Weights of a small transformer language model: 149M tokens.
Each number is 128 + 24 x the weight over its row's rms, rounded and kept within 0 to 255. Layers, rows and columns count from 0. Numbers have three digits each. The size before them is the row's rms in percent of the matrix's.

# gate: layer 5 MLP gate, 320x128, rms 0.172, rows 205-239, columns 0-127
# up: layer 5 MLP up, 320x128, rms 0.17, rows 205-239, columns 0-127
# down: layer 5 MLP down (transposed), 320x128, rms 0.15, rows 205-239, columns 0-127
gate205 097:082127146151131120142126150130124129144126075091133122142096113147104110099167110152091139125145127126101123110098130153111125131134161103140102144140092120174124122153131117110155130117157125109135123135062112148128173151151106143107075147151122137181091099122131062139132135121133152130158158120158110061132126139103166150128138126118132095168096109109103117120151153121119122174179
up205 095:132112128148126110158103173101101109128132113149112121112155117210119121172128144129110147109154098169160137085130113110127156135125117181126146123092156123124135161126159145144088081158145145159129090148114119113112137166121114125118145165152108151143145125171135155117172133115115106082129147102147124137119121083163111119156108133157116145148061107153118117149143171122146137120105
down205 096:127145105116128129099129135163160164100131128127096162124127105144140134143122118111064152145117101155133121122162067198125118106152152143119127121140132105155135174127131173146115164122183096148145144116094107133101124121129150121113134171084117160135120103118143138129149106074152107114108120114104097108143086129093146160155135141136128086128107109136104156109161167105154150111159
gate206 103:101146091136173113111114119097143108130138095126114158145089177158116145130138180094130157102134130110107137124157142149173111111136151164111105130143124130107160124111119139129126101081129109129100107154153144129096116133100166151171120158146156119179141180129134119112164120151150104134170141170128124138105118104172141113092106133156146143150128151154138132128092121131105152184182
up206 088:095100178112094134172118144125124113140137146157142134138142143103121150133106116148097099122129143093081183190167123097120119076135145157177137139140153143128069156095144123146114139124119146112122120155075165117179126144117109140155110160096095122109126128115099102150124148117143123113119102132149137135134134145128046113113113142120137133139111122091129105124144170126157116144121
down206 091:148140100133146162113115108114116126127116132101148120140132162138149072156129163146108155156136138149147097088158144062123128100136141130131152179120133154120104105103140119124147078116136156163145155146126172135151167139140117188146136117173155128129090126134142135104185146095144089119128155147155108138153157114095145150131159100144085157117132129143115135140145090135084099134150
gate207 094:154136135116113117116134131142099160121086152123184125123147160094185152126136147109112110129134131154061121111142113120108143134120080144154104132140113107155128131169137130093128125161143169138129111123100100103141123112129119141116145139115127188127105134121115134150164092108111164118162159085096138131125133147149156158116160187122121108186124205092147126150101139134137127121128
up207 091:145138144147126146110135096125110141151129105098170155111165145129136173087108154131134128173150141142133107155099092194120140122095117165114128212152117123132131142072143121110118123134123129157178091089118115134129154147171114155169112121118132127150159141075137127153155133103125143140115130153129180146182093112115094107131123121120109110126158133142120147109153111152138119131116
down207 098:090169157155113142164151113100129168153127127125151142147154110134091099138123135144103155145129186114122100135113159104136130109115103117112109130126103160122121118139122142140168117095126109171112117181140094151149112102149102153129120138171128185135115123121143175163121168084133108146178099142109100126158137086147166094143137153089142132106139142131176155156140112146151116156138
gate208 098:089131118131150147124142144180080107159176148140098096102129102121148143147123125123108167143154140117117113135150155144122145134135128120141091143125121090150170151152119116139159131153136075114113158108101123138113087140100151131117136149104149131086078101120184092156130128144123089110150108125115096149116150097149151158139163122124129168105141103100145137212125094133151121134111
up208 094:137133169126147164121099146134153133156130128135136153146102120183126128140127120153104152111147124148115141155147138054103131138161108124117131126147143131128170130125101128129128102145121132171146116130145127135142087149133094139119143152161153145070097159157125128129146123168131131098077133109165110166099093099140122100146156115112110157145077109129090152177168181121151178144117
down208 098:132118166119134155109126136154129148119140108111147130149071114144136123132121130178153190095151103112125141083115145131124130102136147115126169160124117123148142080153129164131107106161135104147149078141100142140089098145113095132106158142132136054090169105131134111136162140141100139100108123114177129096167100127126109152117139096116114154139158108122102102147118157158127130161089
gate209 093:109161143122125136105122081130140143157113126149128121153154123210146115111131164085105111094140111089143138140128170099094147140105133142152126160134165149108144139114132127171108104121121146144149123118141139111136140130075144144110137117145138072174126111175124113134104098073112139096082116139148139099085121132111085107137122115121158142089125118159147104105143101118161165144158
up209 096:125130081124082168154159115148176121116145118131164119122189152108135140155131105168109114152123137086143124115160086102152119158155115151165137140134161156113151117102103153137116120119110132166120121146167116173155137126132115099128139141125156120121128100111185107095169171172108141113149129132103126100118107110086086134110143138162151140114155144128138111124141102182139160148143
down209 093:173142130115132113129077135126128176113088117180132147144131147108123127117161141168140144154179130131129108145096110108148134141144139146098129162093120172112159122124127119123116120100192135107177124171130145113121096098144115177104140102099147088115126142115120108149124100124178098104118121151138097142108160118169153134165158106103159126117113149116122150137158161118135109141183
gate210 103:136131128093113121104113127164131137169142101120135121131115137138136140148092128115104133099095171114107160120129100153105152098158141146118145142157106103085137093111145158120170156109113124122115146076130096128140076124118094113105123164156090121112144128129155079108128099153124097129110148148110149177096100134117155136195128136148116098119145146136174144115083110110139186123085
up210 104:135164165129163123073138147122082122129119108161129130118127133142089127128084153083077167128112162141104137145087127107114105115159140109057104170121154098093106149133120119137125166126127133108125158137120123143149137111167117173123153146132131126167120128120136067174107100128102165143125155142118111132073103148094153135095159176115118103124114123135141130122124146139138137125146
down210 101:145147136147157113150168141111127187140096144121098102100120103143155091101151161174120103149147133139117135136121124077112142146110137104111130124117144139118177122116154071114100156148091154124165116182104131141132145105123127121163117096108131135140132104145110123182144158097135129109101105176139128108127147129189138121107162150121125144129164085113115125166136166138167103098114
gate211 085:115138133146147127141103092151143131122160112154109109121128155129120085114162138138101140108169120121113067151154095143117121146153096146117082162155119087119152156121122131130144118135109108092132083123178093092115178099120185109123134141138143083147127164122144090188146132162110110121146157128080124122131125136123143124111104089115134160156104132105112143133148094090148138087128
up211 083:106172123117096152109128101121108154099146147139109097141152173109140114103194127144124116097140136152136120131135105084154115106136108114122164128134129150114157132108150099117147138104166121109128116120120112095106153130128157128149132165187116092156085140155157118116134064117135153151121150143102101114108099144111140148079100130130175100125072151148130105134167126128109118100179
down211 091:132122115140113105181120142115143199143125118170122149134110146117131100137127105138124144156147088139130092137135183161112146139117120126136103107114112091125130141141132122159136115163146134111145173124147086121157169097131151107134162126115136068128048107115119117145139115138094137134099152132129149134160141166116121142144120099116088136177206103113123134157095123126125153116115
gate212 096:125111125142118127102117154098122134111121121117102128114173137102120136167154097085102129135185160124135126116132146131116114099088122125132107131129083088166129125152143134150139126125131109150114168122168100092111083136134103101141125130114114143136127139185148146128142165106102090125091125126147127121091161126145103062152131084186136146120187151140131134125138119165065112112104
up212 097:108082148095154136149135131109173149153130108152113148131158140153119121138082113126145124165109117126155169144140104090130116143094103146129119117136168167138109124127124141173135098104142153112129182100156109118135121104106126128121137156125098169137066127144133106108136114131118140133100112110156134175108153139164179088116083136159159130107149172167162138179132142108159153120135
down212 099:109124164167079129164135142141140195103155075124159127129149129158149116141117090142126130125118115118139095144096130179147116136128144120137122114137121125158124127125117108113134157139141119099137125108140131135134112142138131156137107128135115053153164093168161137156123125079085101089116192124105133157151131194095116160105134129110111121159137166099112132127128149118122089129159
gate213 104:128122142140125154096104165159121141177136068140117132121124134110135173138103173133132109147125129112122093157147124113161150094142176146128114129120133141114128122170083120107117159183107121109115143115150081158146147151131135094139134119127137109096115137109150139165120138153117135120137130099134127167140150136097110166073166124144104092107143104065136130201162126130141136102149
up213 101:123087165140088150116085119168142142130109128100110178187062163173150169138140109112179130150138129137091131166112138149137158137160104129139094097163158151120143125120129133111119139171133092100151138135122151161110150137143126095127143137141152120137130163101077141139113118140115118117122127098116107148131132154155120138156156111145128112136130102111053110143138105145145107153129
down213 095:125137123129109128183134135155103092115143159089106168101118125121114103146147121058114165086167135133127133132096164110144149140116132110137107172103145131157152116130139143106162111110096106120131124131135133140123127151116129128115098147128141066118117137175147085127126128119171105143175115127144139148081139155134148142120155110093128150117138089148162103164128065083129162104157
gate214 093:111109089072124151136111141138072126144156122116095097138118166090114129115100132128134090105091111110132136118109140132137120123092154139097130094113122090093131122143102136073163105167149088142090106130100138123154149146088117150106085112132111148125084118123097157156123144141164101120140134131125123120085126134125117160120147128150093169128145126103163171124160102127111145061141
up214 110:103178142170071072115161149109175135111124127155145087149145118140111120135155153130124138127091190147147133160130134135119141076144121092132142084132104155107168149129112116137171130138136129151066101163143128175136126114131102112158102115123102127113123134166135094125075132143132115180128109106112123127145154103115122157097098114126146111122141166156144120117128116129121106147144
down214 105:152149136146112106124172130132123123108122112123124099143152112112113149109139133186117153116119128135106172102156147098185144075123137135124105102143151161100189101143132130117140152157168168131139123120124172135118141106135148141101130068128105123077109129137114080156143144136169125129130124115126105119147117101144153131140153059163126158142133135153112110175122099170100165127144
gate215 098:133096110137127129120152099110142166127158078122107129136135091081117147114103135139147118123116162150159166113139129090110104090148140138095116147157141153141153135111137172182129188145127137128181159109126160156135102150121109115155141119179104149119084131126155146174128133127120161155136108159105135098156147154128123155077175134163147122101148127104110115129146085120117137114161
up215 100:147136109099099167104099103152135138130153125175128098122111128137121116135168148132111126128133147121133124067155151128159124142106121148144146128102122137151081101179136112114116116073162138165121109134133149123122118123139149183107117114122117123153137128100118136154129131135094157052167090119086156151098108108147125131123140132101112100150151104170094087129063157154132137106149
down215 094:130115154168094163123133113083152128144111108093118161116105166095113114105162186142144115156133100117142129107169141115126118131132144101127123159083148177138119090127092129131142106122142120131099155102128147144151157176156077120127125126131108111133164072147149122133121115107130088095124076129090109149087126095150159155130126145088134152113098115135132147130149126152148149162087
gate216 108:101175102143122104080129124149143108122127142087148158115098118147109150151103139080122122139149079085094096118150108138149121127115132168149111130130177147128120149162113093129111122127178116111116168126108113135121134175110101099103145162075108139139113108099153171118147127138147109156047129148161130148137110133128140095130154139129145084127142127096140132127111118122126123185141
up216 113:173112166152118133095136150130077131134161127110110089119121118140128115124142089108084107137110141118147122173098125149123151115131124171152123196098126108120116148089146137153082138128130130055121101154125111099166129152127147138109095122145121138160132093119131116154168110133115135134112129082160132146149151136144147154163132153074119141151097120168129061149111114112131117127139
down216 110:152139080126166130095090114107102149084122150138096140064139127151158124140126100122131091138120093166091125132117116135153136143141107139122115109142121088117119155093186080173124172122163092107137150165144143124091110107152125118126133133124104193133139133120089096110168112122148108157139142102122136120146117148157107100119131120137112129152144131156113121155136165178152106144100
gate217 098:105141092127122137146104129101182099150132164129128122152116103105127142152151132160133131156138109139124108117127111130148177098175137099133106122141116116136066092147103143130156126076153144133173151124113091136134096124115129170116123182119174105156120174115135096155115134124145143159126122112111120142112155110121137151152137152157151108128092084104154151133137060140077111115159
up217 103:091149192161114124139112163164123156166101107097155181180140162153130153131168127107124151134117117134140157173134139113131090119082107148141137131108090142131159128151118131090110172136106146105115129104125114137098131150134148098124136142155086157187084142129120145084112131073155132141139142129147113112149120132093127086134156130105098097114128127131091134144136160115135119117124
down217 101:133136115152137114156135127138121113099132096130176123093136112151149171099130101145094143110148145139113156112151155125133088107113179154105127165079136139110128110120143144144134151146042134121068102112140146149125142078138118132117090107137134146115118115150155100119124098076097114116181127111119141098128089164097135106126141118107161143136151128132092116174159153151149148122124
gate218 092:125125096174137133142096109137102083166141111116100148145128161130131086126144126155105191117144122113118129103140148210136139157079123161128113118099130136152124118140143103141124092153091135157146139113173152128208095116092135163120102134110132092148112115156116103168119135135147131120134140112125143106144133109094157153125145136164128109125120169115080154144155120141149137138121
up218 102:149121114120168138109122143119080105128153138079126136151170142113106073128131120133114118144090117124136110102152175113130120144118110129117145116118131118145112122132129144127094105144114100106101085166139110097112113120083100103148088149108135071134134134144109129181147149132116153113052133118134120174163153137117120121089161128176105169155155105099169136137135130132108099112086
down218 103:147090108114119125180127122130101131151143171096168120124109110120120070136131148119101111142100108123115117160106159160143156134132136130152138218130128117167130142149110117065136122099130086139136129117129116149142090130123122124123127152120144084141184130153127154119150101159153182147136138091119146148091126136171141117106121109128127136123139130115177115088113096134156154084127
gate219 104:081098124155121157120152113093092128178136106125140124132151106127120126150098130150091127119129134142162142122147081123154083129130120152147100096151167098108124140174110131097108100133103150143139125123095147131094142125081131161145120152130121120145080129186159132103103138138166131148124095107138109095130110129082097118126156159101122109079102124167167124148170108105106109100155
up219 104:174128171131123157095127115154107122123124140152105172111134121110136148139096171110099175138136136125085138177118187103103135106141152115130122142105133164124128130174168112123109115119183158163104146145125133144119100176090147114118147090105130119160116135132126129102130136159146131089105114102102101131137116130160090147154148094106112186157152123158128124130128137128167097093109
down219 106:130119156136168095134139099111139101154112074122159124144124094151163103129138134127162150149135172147138119109084109086165118149093115153143122111132117117077151140129134106128124169104136165106121102126130118150166085116108125121099185093131157093159121130130144126150157124109155106134110137158139123130125107164127157089128074133083143133115146151153126168141138145115143184133178
gate220 100:117104109087144146077123099139132153076129106119109113122130169094140144145144111097122125124088123091114137150073147149119113138108133116114105134159112145135135111144112123121096106085142164110105155051089109077129155124059116137130124132123116137133142095103116151115151124178124104097126123123122090115112109151092119138102119113153161105125085145118151118103115145161100153152151
up220 104:104162145128157138117112071155112133140131168142157106106123125125115134149130143070146156140097126152135105132115081090148108138164112102125125126084136164115146105186082105142112087166114111142138129168123133091128104131106190104108151135156163131111135084076124125128130134139176147129118168118172157140145130152127123133153074106112133139120132169140110142131128156139117135114133
down220 107:149145110177158121111132128126138142107115187136109109147138124135099163131117126140103137174134145154129137143176107080099157142130155121111135118154102140171168150135088146175133056177140117103114145177111109057147106110133104126144139116133134138124107120152125132102165134157117123102077142110148100112148130108144097092116128143106140150144162153147156144123134120157145108134134
gate221 107:176120143157124139173098107155130096159117118094150128128089151140145198113129154155159106109104125134132141140117131127119099138138081128144157124112175168141128076126128155180109146125095121170096137098107166112140132166097149135150119133113167124147125130113159117146157148159162084123106168136181110128137125122092134156136160113118092113177127134138094125117108135121130127112117
up221 104:146144085177146113121115168087157149160164096140127143147101105132173102110163116138090112163145125118066137118170106117143089143138164141127108111134142147121158104167107088165173110118156109125126146140157122184110131126114117139138143136141114137174100157131117138124118133098141145142122091106076161138112138121091119135125127111093136155158138104103107120136150125188113133143121
down221 105:113171131146141113080154125136109055121107127118130099112118124175122165080161089098111140146126096172109126140129124078093155145143121133125102132130109133112157160153109113163171116133129169156079106100142126155102122159155138162114131128086117129159123125170170152118105119165139102141135155139134106104105167144132151136130164097127120138150129093105124163099111121124146152122144
gate222 102:135088065121088111131118105156126115171123149111074144113149120143168100148141089107133140107120142119105131157093106124150137121118160111155107132128142107138109145143092147123150126131101143111075131119101108131095137137154147129141136156123109125122177146132137108119171090132129135101161155080124150076143067107118138135095114139115127163170116176107102146114127170155088120119103
up222 102:170093112119105106146119128140141110130132058084120084123124153145102122144119113116116142112091108137123122145181138136132096120109127178144086122109093133149092152122144154141163130089130141107067117126106131120137108152119144106067126144164137135158152149125159164107108136184118152109163099099142154153119142135117158137084119091127148165148117144139119079129119129128111100113116
down222 103:138154142111104130176107164103117165128115087170111101181053133125107131142111133137150148142157083144148149115160147166127134131152108101108076107086143134153138142114120156133124110093144111114119119120093103129084118128103094135132112125114170095154141137099116134157074114094116161153105148122121142139109152114188133123133124123151173090111139133133119125131155144093147114116114
gate223 093:089119102099097156138107118084128099118107134104126090143161153104153104125129115088072137128114150124168145149102149103128168130121093151129087091110116083114138134122140130133144127141139121157148077123134126117127127084113123114125140128110133129123153076145159207150123124067103093133100109130141105114168132115131138169148136097165103178130142134146160118136116155138151117124153
up223 092:155125196110151133120162147105124095170131146120161103121155139136106128134088124107138093129162140123120159146158129088142111101142135145116099135120140156137151136129127109109152096181164138147132128182101099104135110154142111113162140123152135136146100139088126127160123141140164111145095090091138085142094145126147143132174145136120154201128103120101092133108107101127149131132076
down223 090:109132146160060137113107144112145192111114139132147136143092121104130141108092102123152107136141133158127118100105154096146104121124171132103062137124135159106099155092119156116162164196118150128147149135112101144133149176155138126116145115177138113085116122135165143128119155131110101132136119106156099161081138124140137131106127166146150108132128130125154128121173116176148124113125
gate224 098:143140118083159173100111139131093145097112118148165137189099126142124152119112152101118135149112133121134155123185110096160138147157129153118150125145112094118141142117104118116118125168102134093136144111097157092139135093103106107168153104180095143122121143092140096119118132117109104122133149143147092169142093130096127115106110097156111093150123148081134168152161152169161145102127
up224 098:063125128130150175151140128097121084118127152149141122112136138137086105102166121140138128097133152163127126107165164105154133124124102146113125149115144124106127152172130083149121116132156161140066163135095120144133135080132173173140135124093156150128135145113122128150133111138124138135121168151088108120158132096154127118095148148096114117176126123155079188145127120163125093127146
down224 103:134091132133107131184118150122123140126146161118135125103110140108139161137111136145188140126093074109126119123119137175139121149102094097132158141123078100127157156163127107150134146148112124135147112171140042142098136115153105130107137123091149094136149106188144131166178142145115153159138123087122156115149097119155166104120105108115151131141131115170125119129149140141117147144118
gate225 101:186133122110107103114154133112127151126131138083160103163134117129102122141142113134128123142130179138141115097124068114115125130136108150120126166093171088142107134160095127137123180147097141117116145138108121134146124103155139159128149089150132088107133095092115093110164084081166119170088125086144121126111142148147130102145156156137163108152124143151098074116140115121126158160143
up225 101:141083138133105158141072148165115139160159141144104131147165125105152111111143136134130122120138114090112144128082179144145162132171108123103140080144140162129159132103164135136143116113130109116126083138150160136109103142164138137171109081131138143112123172111137156117119162133157095119075154134063106169152139147097092131121088121113129154127130150123127124155107150138149108158145
down225 100:164118102146108097162130117130152145158064110111159117138141153179114125128097150129154171138072164121147149115127135174140118104113136145109116148136166111090143105129115142128144133129056114111124174104137102168130113158127133127126129125137115082158104126110103118111123111109166098114157170127140156156111095155140121100132148143125196124133139132116137157125139136101135185106120
gate226 096:120141126141089080108142122130079132152140112136188085164091086135088122153129114166120145188161168136117120159100135121118136119119144114120130135128152092121130123125141109155105156103150147163140141139152145148144114066119141136132135157100122116134120112108151128100164079165134101156143121134129129148110133125111116177129137144115188118160118148153136113117112103164092082096156
up226 095:119116121148132149136130148095098118122128128132105141084096100080099121154130155089135089174146142111113180164112183122115083116110144153097099130129170136137129107170105117103163121099154153152137130075145137149172101118083098112111075105120125132159110131132146138104138141145146131150133113139089153139138146097124163098127131111130120122153088194116094132134132141136152112121137
down226 102:138143097161098150130121153081122090141127128119120079129103110171123127091162129081154137121097173078127128087104156139116113144130127108110125164081126085128146131161097128160144078138126130147098099175096173168150135154134143114132115100132128138115121101181151150143138125153126103147112133092120096107119136154122112137142167151086130121156133109128176132110097135153120117146121
gate227 101:103102111140127179169094060150137109143155131136106137151128162152119160161125130143095088155124160123137108161103106076131123113144174140120148105157125171145120166114130177102102084110121100094154103102125149122124150127128146117145137131126103115123091107089149078112134113138117137107131140135159139156154105121139132150115115137134164096142154171113108139118122101164152124183116
up227 092:128081116119113156142114205109147120083145147159104144129156142119134130119124143167097151146104153110141120153086159164122120155128147127109106108117112125155119143138140132136169110162119108125119157153145153099125164126144147152076090173101139165132139155167131168117148079155130125082119064114098139107117156128107127127142130144131117099116098095166115128126152093154150144116133
down227 100:126079112112090137137143136137107105155122111161134147135107155120151133123148189067129094095099138118059119111131110156128122125131118111138082130105089124159086117162128128170172126158149147136126087160116109109134143150129149144111145179130154093098149125135132111110111131164163116103105129092118129119145128125148148138101144089120149099174117100134084107110128128108159093150108
gate228 093:107114077135154152150105132150120128152160112147114143105157112137141157134087122161147116101155158084114109149144145129145148164157132127110141101133120156122133117145127111094091125122118096163129134149181134125094163141120122155168159150163107136095173139116169098175190133152162124143093154134118094118153134138092141124110183125138146154158106079119105126126117116122116102160142
up228 097:133124140118129119128107126141128139143110136130131114131125132110138141123084142178136113172153134119085171164153123150172157146141146154122111129152116122139154145122134066078091127187134105124195142137126142127140166107140093122101135168145125145100135141108144103107091109055141121139123156113151135115149123141160112164122134142129133163096135123150116143165120126095086086074131
down228 096:114130179158124151175094159106132180154101141124127142045131113092162144093137138118143132130136170163122124162130119094094147113100157183129153117123164111090111105097159130134098122155101097161133146145132111134116119144117134083131124105141120169107146154107101125137128113099116159131120115092116118092130111096132133158099076141119122127137140142155114093133119161105155143124117
gate229 105:119091160068117114151116109082107109090142104154158150150145155143096172144119136156118112119106129162143092167108108121128112091100138120114171143142150186151140149152109118100099122131112131138158114121168146142106175075119128144174109096119132130138138142144125126086144123124128116114127102124115140079168083130154122159105171144125128127147108151135165121106136174165132123146123
up229 097:137104156155099112130106155124113123123143104084144115132146127115102128177106133081121126148121093118149100105149153134097156118145169136149100135115184214148132139138159123096095089170129102100136135143119169139131119143088125143128164158103105101107134101094124084116122121134130142110154110127123150138144176128150128081122130123166156149169147133078126145096151118140112132110122
down229 097:109121098110152107124156132109149167113178143098136123094125122129124157168130090116134118145143108150121149096134127154134126133137166096109097142132112149134113130066076134106065160139107121119179100120158129161159133132168089180097113143114157109129158127113132087143150139115119124077148118113096140181171120147114127109147136113147097094137113139141146108121134122152147113093094
gate230 099:124112144114136119148104154164143119169127114123148151120097101129157141160124172174080158130099147096118090107129127120088149135171143077153147172142119093140130140125110142136141093131138109132073166094143116151133130152087132167147133115075127149142089133123125105152154148120105090134169121152145105142118107086189127099122150130159138116133094140138096135143156112128141163141127
up230 094:172110157080089085149135136148150083159133104171132157098135144145150142090129153161093108149116144067127096085124143098112122155168113125136104136107112127123131150100102080145119076121094085145122191102137111137143092109105132138131077120144094139122128160089166149126101119121133114131151132135125122131147119110155147137121155150105143121144148152128088129140130151108126122146111
down230 090:158128110058114101151138121101162179124124128128116146161149160123127113114131142148087105113143141102150103142129157094144148183160117158118148129184136157124123105099098118119147057095091149131083115135141099142159113145135139109094134108110101140123131135149113132111141075103149133093112139140137143129131117153132146123150135137084122124122193094130104144101104123091133106140104
gate231 103:071106140120144134104107148129091153127161101156102114141123155146103101129109120110144094111181120113172142122141123133156142083148175134172120153118087124143145120120167173112131115161146107133196103100142147143124144120140139125152130071124142136139119140138123096134134067125104126106130182134055122143120130102126111152140122120160168131129149133109123098126135149120116102150095
up231 100:104158082134141111128147163125138095175139138078120118164140119086088136124122127139134154120083071144140100120115144133145162132135107107160118120127101093116161104122143095119079141130114153114150125171129122146150134135110144116091138123157151106159111093122085116116132083130141122130172104159153140156121143132122113115089096110161139095052116121119103135087139094153101124124111
down231 095:116120123139120139140111135113153034115164089071110133097104102126139118131102103134089138126169133092094109125132157138155117173122149126135158113193100111139100131172156152137141146146098112088109117110132153170144146135108120132107126099145143107122132120118133134143126164103142173124171149155084137148126096136159091113128138132143139123136169129120130130115111158150165128170115
gate232 098:132144147119134100144141105131121109164076122142099124108169125113136068120139107131071134114108108158129127131105102111123069140167173163131144136156134167152109087163102174177123170126121116164098112135093133098150093125126136113148134153109110136128133105129128117064141100121099134104144144115136103117105108131139175100112143168124097100138100146148151123154107107134152098106134
up232 098:136157117121149128123169097212125110148078172145163123129127126125132139121152143106113130127121122136090128117172136177162118151183162112150160134088145113161116125120113117145115132118093141139159125113117140125121121124125135144123108121138097143115124128136113111080062117136178145150115152107156188144118107147091123094152100144111085101149138125161134133140153105121083132099118
down232 102:132122106100131134141118106086153098160137121128135139142130071125136078132155135132127110142158142107114128145101120109134148118104132103169117164139090104127154138165142092106121094111161141136102096094152147131162147157147111106141105128161140156130114123175136138189153092082149100104119108166133130158134132127164116145092120124070205142139110104115144139121132130082154122122107
gate233 102:131119131144132142116088140092115137126160083131171106143147153116132162168143117075143079157170143106123116124183149120101123152104129136121094091135099102128116088141124132168103084149149164128147163173105105085159127117123111110104097088142116158107132118145075139126125140141128129133171139169100160108131135143148163172106150172133166137127115133099118151127137133144115123119134
up233 103:164106073101139114104125130147128138110149130100110156127078100147170084165125112101168125107123109096069161098168171130140158137140089116105140086114126132113109115076099159168120158178128112132138112128129110118126129110118148122140147143138110144119139122112127169122129161121120134106121109124135114157131124128156164094120133124129102154102153115128149109165156075077118174135112
down233 105:077122112141076105143102140106116057142118122113171143190131140173140112099134141095151112152113086160113095114110090139127165152088110137140143202135118123162125134128125117135096108100147097104149122117130108134140125165138118115132127101147141117134097152135116129098105125189128091144119133118133174098110109099115116125120126106113145155162123112155142124131127101126144131147181
gate234 094:118155124126171139115149129183131132152123142106129162125115138120117112119126124119113141106094111126040133094089111119099148122138156125146119149117129125132085097142127194125125146107092111122085142126106153112108117185103148120162148077132162098155102134174135128112140162084101148122108118114154142094117150129123122137084154149158144137113101160099175136095144129148129115117147
up234 100:161134119107141135169151129122132133161130092140114121134124140111177131111122162136129108141122149135162166103144110063137108086127129078120132134138122100132120157127155127127133118114144122159133137154069118140155110115151087144170118150105137157111131140134125114098120132103091142139128120122177165093084109091069140132132107181092119075114084124139149124145168152174123126161136
down234 099:151123152100113142143161143137141115128151129159132095129135119118171144129139136093092135091135127176103116113125170151129190140187122143175103152143115130115156146106153128110156113128108134122150067074079170116139128116183126122126120122129135052113138098122138133119124147127126173090101148074166134113158134141117122129141148116127124112079156140135124100149139119139134114136133
gate235 116:100151169167176130097092117145104120098141153160113089107141135129120115158115118132102129089140160110119119116085142103121111100137132102129141145140124147162105123094114123124112095129077114122129099092117140128099114117118153164142107123151110170119121139098112141172144130156102139130132158136161117080109157112182126109108116084084111149176165170082098123145102107127146153111100
up235 105:102150131139131102115108152150124149162125119082145167139136103103136119129095073126144113161093120135127124132112119124099128129120158117067132148090146109131150152148140133143139159084119129096107153143119121108145131109129111136121145094117088096119064114117183145095115134102138151190103135106153131185119119141138102129081124143113093111129163122123149189177137140117143132132094
down235 101:106124171095153148117087137139101068119142150121143153109112098077134136103173151114089153114125113106127150139140133159122123118163130130130119130119088154127074112118109119109108156178111142176151141146135151122131112125153111135159126153079137175140120136120149130109112117134125145156120182055123138134159128153128096095101095124138109121130145150121144122108112126169107100088084
gate236 096:133144149124150120103125145171115128151130106097099086127108085135115106159119130126116107099044163124153094151125134151139102135150165088153096137105132085132146102119142117125120139143114106127129109112115144134080159128126167082134144164115128108115149139102119089131127118166126166145119095135117122087167134126090119104100133150104140095152103161137125105147131109135168155200120
up236 094:136125137130149122126116119171128114125075146121099141123159111085121123130143134098135101110148099103092157184105145119096100097073136105120171106115190146127123136141111089131137156138123128148135118076102091092118146137105116129173125123114125119133150084122144091110150144147162126120131111132113132175148124134135075061151112109107111170144112162139145142133146095107139131165114
down236 093:089128128140171138156138094129127121145069145117147117151147123141109108159119139102101111125117157149119077136074086175101123130114152149120129081095120105088104161129132138130130155210121126120163107107125135152103132161113135110125110133099076162125098109140108135143135136138150148102134113098117143078122094122146108081140127133083106163155110123135135141121117096122168140139123
gate237 105:110117111091148127135122184126153123133157115180123149153064106132140153117148150106126132150114125114131098125135127125132128159123161151154084132134101161135127123184185154129181168138153148108130135179114131122089168132150163137137122100097156130130105097114145158135109130199135122136110133129138141087141127096142135138105124113134165112121111114143103116157170165147126137142172
up237 099:081143085116116145124187135151144131141146135113121118122101138110154119137097110125168163159103156118141105126098162150148149098114157103158098129100129153124141152166118107102107180112129113152141114142120145122071175152111152132176125127075136072136107130125155150110122100107124145133080077122144117151094148111090107157158119156133178119115138141114155120127106125116115119140156
down237 102:148151090169144174122139162158110122131081118073151164120118109110147083136127164095122120137152162117136129129106145150137121101134131126149095145106094164132142178111136126082141147140121131175094166121118182128121153061161106126127118109134135124156176128109134113124106123110125145107134166137157141095164139122115109151127118123129085119093151106120136094148130116159117096108087
gate238 102:154142161139079129162142092122122059136141116125136158128121131105182134128155099157123140148155140162157116131109124149156130095059115123094091144140121099124148129120109121137132161136134104117108162110138121079140144123119163143152132139130067111132132110166106105129149098132161167119141159167172135168174132132120112081136124148132125102102149145114124119127113138116153169107087
up238 101:140130041136142075152127160143155102106119145166128096128113113121144154148122159128151147130137132107116186103127135134116125101144139096125134122179128128127138090104137122118173083131169126162148126128143182129098117151125064140152143119110127117188104117114162147105134160126135132152166115105149103113085119122132118146150108102093116079114091116137146156132116144132136117120124
down238 095:086118125136147103134127178152128143134117130183101087100122109113126123145146139109143155138091135109150174117118130146150135061114101142125106123164093125155112115118116120118125102082124104089146142111137130131121138140135137105154169139156122148130116123195111111095073156133164093152133108130191092118168106140086163137154145106143132115159141148124172152136116114094131125122147
gate239 107:107137128139141091122108093124131126106114145146113156133108119062166123172082113091136128081132159123131128185100134108217112133157135143145138152138163117123127134106114154148155136122130108155152093103156124132114158157108102126163142138135118122128106119102130127168163147104102148149108125113129156077140170102131162116120156118133106124111121100117154139146164138123113193119132
up239 094:146154138118126097084098105142144171146159162123100164115107121090158155180105122106109076058126140077145164121132132104163149113158135104174115171171126112136146128082144145134164105123166115124152104134127149121126136126134110133127154162173114118110156133137127147106152143132109146119142110128108113096146122128130151123109163141150092132096137102131151134118123170098146169102109
down239 092:108119131138115116191159093122137159104135121187162139137170143117123123143153104169130118130150099165137137159145151168136137165112132174157105175126145120143175122173121106145135117119111111119141135122128095133166110149134116126115105108158139032135135114141139122153122150089111150141089119113148111130140127141117157165093110137107140148104140166138119098149172128105101109124117